{
  "n_kv_head": 1,
  "init_std_qkv": 0.0175,
  "warmup_steps": 200
}
Each number is 500 + 50 x the weight over its row's rms, rounded and kept within 0 to 999. Layers, rows and columns count from 0. Numbers have three digits each. The size before them is the row's rms in percent of the matrix's.

# layer 4 MLP gate, 192x64, rms 0.204, rows 176-191, columns 0-63
097:487440506521452537473371533428471516473397493482473510422508577464539534517457545537501542578497589461469472564572448542558467483463417499517430480553566538467495499434487477585430420538440557
096:472430507474561578534544523540512499493539554527553480589502468540508497503502437564532482358378504575532476549563505487474581537548430430539493543519427495532642527540535499515495525452461541
119:442498482448510548667474511614546570442472491440519491479578392573531496465434493529518552544500543531524511512501467464540546541605526500467533555497549517522569439526430428447485492517546540
097:501591484387405491539525504586497517465546451595477483464501471485542519513479449473415363502517499557486416435494558532555472448544457528454503618529443482515437445491471538430541511470499542
096:503458524477507556485575527535528503461449588464439552589531443459478472494583503544579483551473518579524581522566500557409516592561442501465484492547584520558534552518405408561523511438511464
103:453528517584484500531456498492525502455534523577482642477430450531532493564472547480472496510508472522564483559537418526508520600543622420637452506508570456529543506537504485551436559537499457
096:502568505529392504594589520427467491547506467417473543508539503517470489456489462501450524534526496590535469527513447564602563594509581465524451390542543486513507531551530430449577548519547564
089:464460558438466531453508482474479453572512544538413514518402425510425455481588532394486448526619441559528445490525488463499471479441378480446455474477451457478524504497576500529569470559531554
099:564552548451509462538554553497498467424492480519474597449508449485490527454479512528502563478462522559568456522543504436514563471505573503610459408377554520464567380570539485470465497509472591
105:517471414417501498449474474527550444426433402546455459546400533503502470487560484580540583491505421498438470491475450398547468516435551496433452419597489517508501424524475479479418460500529470
087:540477477502417554552533395610482563431516625477544575580461579427445445434496493510496479522467443564534553477543518485462475498538556556511567460499507413510492482503473593529513544549540529
106:512452582440440429525507413451513460481493422459511534538534473543527485515505493495608473512467476518476521510395393477503412529540584509596480460441547550465524582417413500490555577536463517
109:498488453537469467508516505516470530515604464569478479381470640571537592457517483448525493550485507522471461377443399437506537472537409487495543434500526427573495488481489552491530503470571478
114:527476491522510494564502484453562532394526491514463532533487579512451600586474540502536501409503516500537442451502568451520595389513478498434503426516552545535498456559590500500409379519552502
102:544557505539438467555547403477449491440417533437562541478582509493348517518443516543469489542489476438483549550388453400528468504543574440505476526527536479569412438488492485516527467516511493
112:499528449434428549558538581455454424468459465485509535454512457460501412562546533438542590493497533478507461523417576514463524479459440484501440475551524526473458568405483562432551432590401464
# layer 4 MLP up, 192x64, rms 0.188, rows 176-191, columns 0-63
116:456503493584606489564622443482555524549526497528517584487559530477576521518498477557567487528535538542586498467486502552518471432502540568524522489514517493417390610491464411464534524560446542
107:400496471462383489515486393436503495506361516497453506504493526449549422465504571459506504629505479459446535388494505428541457459447539554502475480495546467536417440489478444476519486469502537
115:489493523609521602578442494454482490521575564496487502541567504512528602550475498473476538445462550485479538577474561433489537472473569561445463669567479463530499453456509562478478451525450471
096:570524535597537474435507537478490422573451552390535527511526397494543419506445563528546493487540558528539481472504523428520525530468522526600426600448515455549495411470475450566491549542551473
097:485496444466541495395517494419506501420463587525448464450486502489492452524429445527571467573439495489495511560475469515555387507477608520585471519395467467449419408470532454459468526436522518
098:556507580500542479462538520439496476502558533405541475519513494507502498512468495474528563526503565557564565491506616455521569443488497382437449539372467545508406489523504518467585592572475446
104:447524551513465518496449440462520508542488520481513586487543490502551523508404607403457463404597565445605608529429546461460461472465512467505473587514429475483512478446510400497510517452484511
091:452446467542484487448528357488555524519461498492515498475505480479590551380506498537466494463549473515451471547574502467435425522565537498557515485466466569542488525478517447482409435436539343
115:546541551606486593524484564499359460517493486442563516439582472514582583583463466470511418520489457448494473467485437505517580447454521515499485496457501463522397475556461510543450483543575530
103:467439417425479508487396503545546521438553553535433484518514534502535560410494424552461534500476513542542472521468462497484480495467546427504573507510488612516562530558476562444432419369564459
095:502490521474464347434525521366489509484461490552503503511502439502474562506505511550536519498533468462563471518440528467555469499510493434566405424435535445481469477577544467435405521417399536
102:521539452474615505451562575507524502480474560529485528545401500450520525518544478417495542544551469504532499447541603452503549457505419551389547491535491484508439524631622482506467448474472516
095:472471486498517546490441523564492542425390508357631507565424431572537582490542492474498510458514568515518433514515588574509553536454481496471435502503567551533527489548456539575534489468511492
113:435538508492553466454458546511546465550522495492426490450520495528532468502491535478516510575529461393476534514511391453510451667507552523500445585492484403517451559452394526451487604491483527
106:559465455463475463432499583482398538553515557479502619515546447540461629412503492460584514497447485535462486559442482582565516480447433511527441532457443566478498556520528537528439527525527564
115:507490431498504491584497602499495507553511552387553432569427549565487539508552366442560520532497558422465479405509512504555474484487553496506514544499510513478445484519570568413471568452571481
# layer 4 MLP down (transposed), 192x64, rms 0.168, rows 176-191, columns 0-63
108:531549502418413497486363477468514498441463491453458438499477443539380499498505537455447569414521545503462522464482529466472476568515506467473490481441559556559489347504507595513423523483529519
102:547470500574570468490454475508508519479579535493534534436501506582564480478471432538510543431494444501493450514544498518462520534621492461451466506569526541479542561516518556523448716478517438
113:475489564432545553424528475537529431514430502439515553488541443503458423489444441469528441449538448492501479441546554550464489539574490508539550405415397487417487497538582374483517503569529510
099:508513556549537492531530510410513417581499499397530517532593516541407439481458518482498516523437476481507509542494504490532627522474525556553433350481474451538502513548560439464546541578496430
098:490526474480526532610480510582442431511489401506508539497566488406509492496540495470456502476599469517520521556593526425467531549525382442429503451548415544505527544526449548515405517561491577
093:426504492552516602484469528471518597456492453540454551519508472420550625424536508505535470512505431468560486491511403468459539470522560451603586500528464509544497453475511428421442570482570547
099:401563475485521562555493501460495526440485557605500540517518597489600494546389496590561563474485460515491437502504496485490524529570522367475474385473540463454413466468509456467501480512522503
091:369487550508476384504547435484462446526541488569524554415468515432477532462573590498476505557650451467502485492459468498490448496514465454500509591507457486487478449478524466421538461552502412
115:526517510477562470488549498573628512497490561516478540569494488423407427490470589498406620441524454493528518516471487478489465520511526484539523642505417478464612491514548513455548445489477489
104:505541441485488501475541458494572576525578529530484470535550559576511516511534511537452573555491483600443457506477478438576526536497458480407537524450603534512575441576432572469500486409531388
094:455511588508503516495395557472474459557451468470459515512439499533496596557542489540420529578525531438452491508470476520490520494574534541485475547633444555466528494411457362562526467571505542
098:493534454565551442526512496505436511500404570428449485487438557451501505482509447449485472432475502509489455489487636568434440545665497535465503435497517474488527460421532406510450511575492503
096:497466599548469480436456430496568476532514465464461480547521501462607516442461402437555520514506441398580624468501550535566548577550545497502523475540505460454532526535478496497556609550508524
104:465533536554465567459518454493461522389462516545482457528477541485453566492496505486521498435490557535508416480493550466519533394610506464397521368563476542502451461572610520474448438520484449
104:486597525497490519617525443517637479495483486573537499470424542553557403604506494477449512586565456501516500478574462465461521515563531496462451494577516432519506497518444477377535501497468469
117:538418517479520510544456457539563474484517511540448525323537439425514401533515579511461530522462550561446492485495501539469624580538489471458474536528549461535509493481489487583534458534398468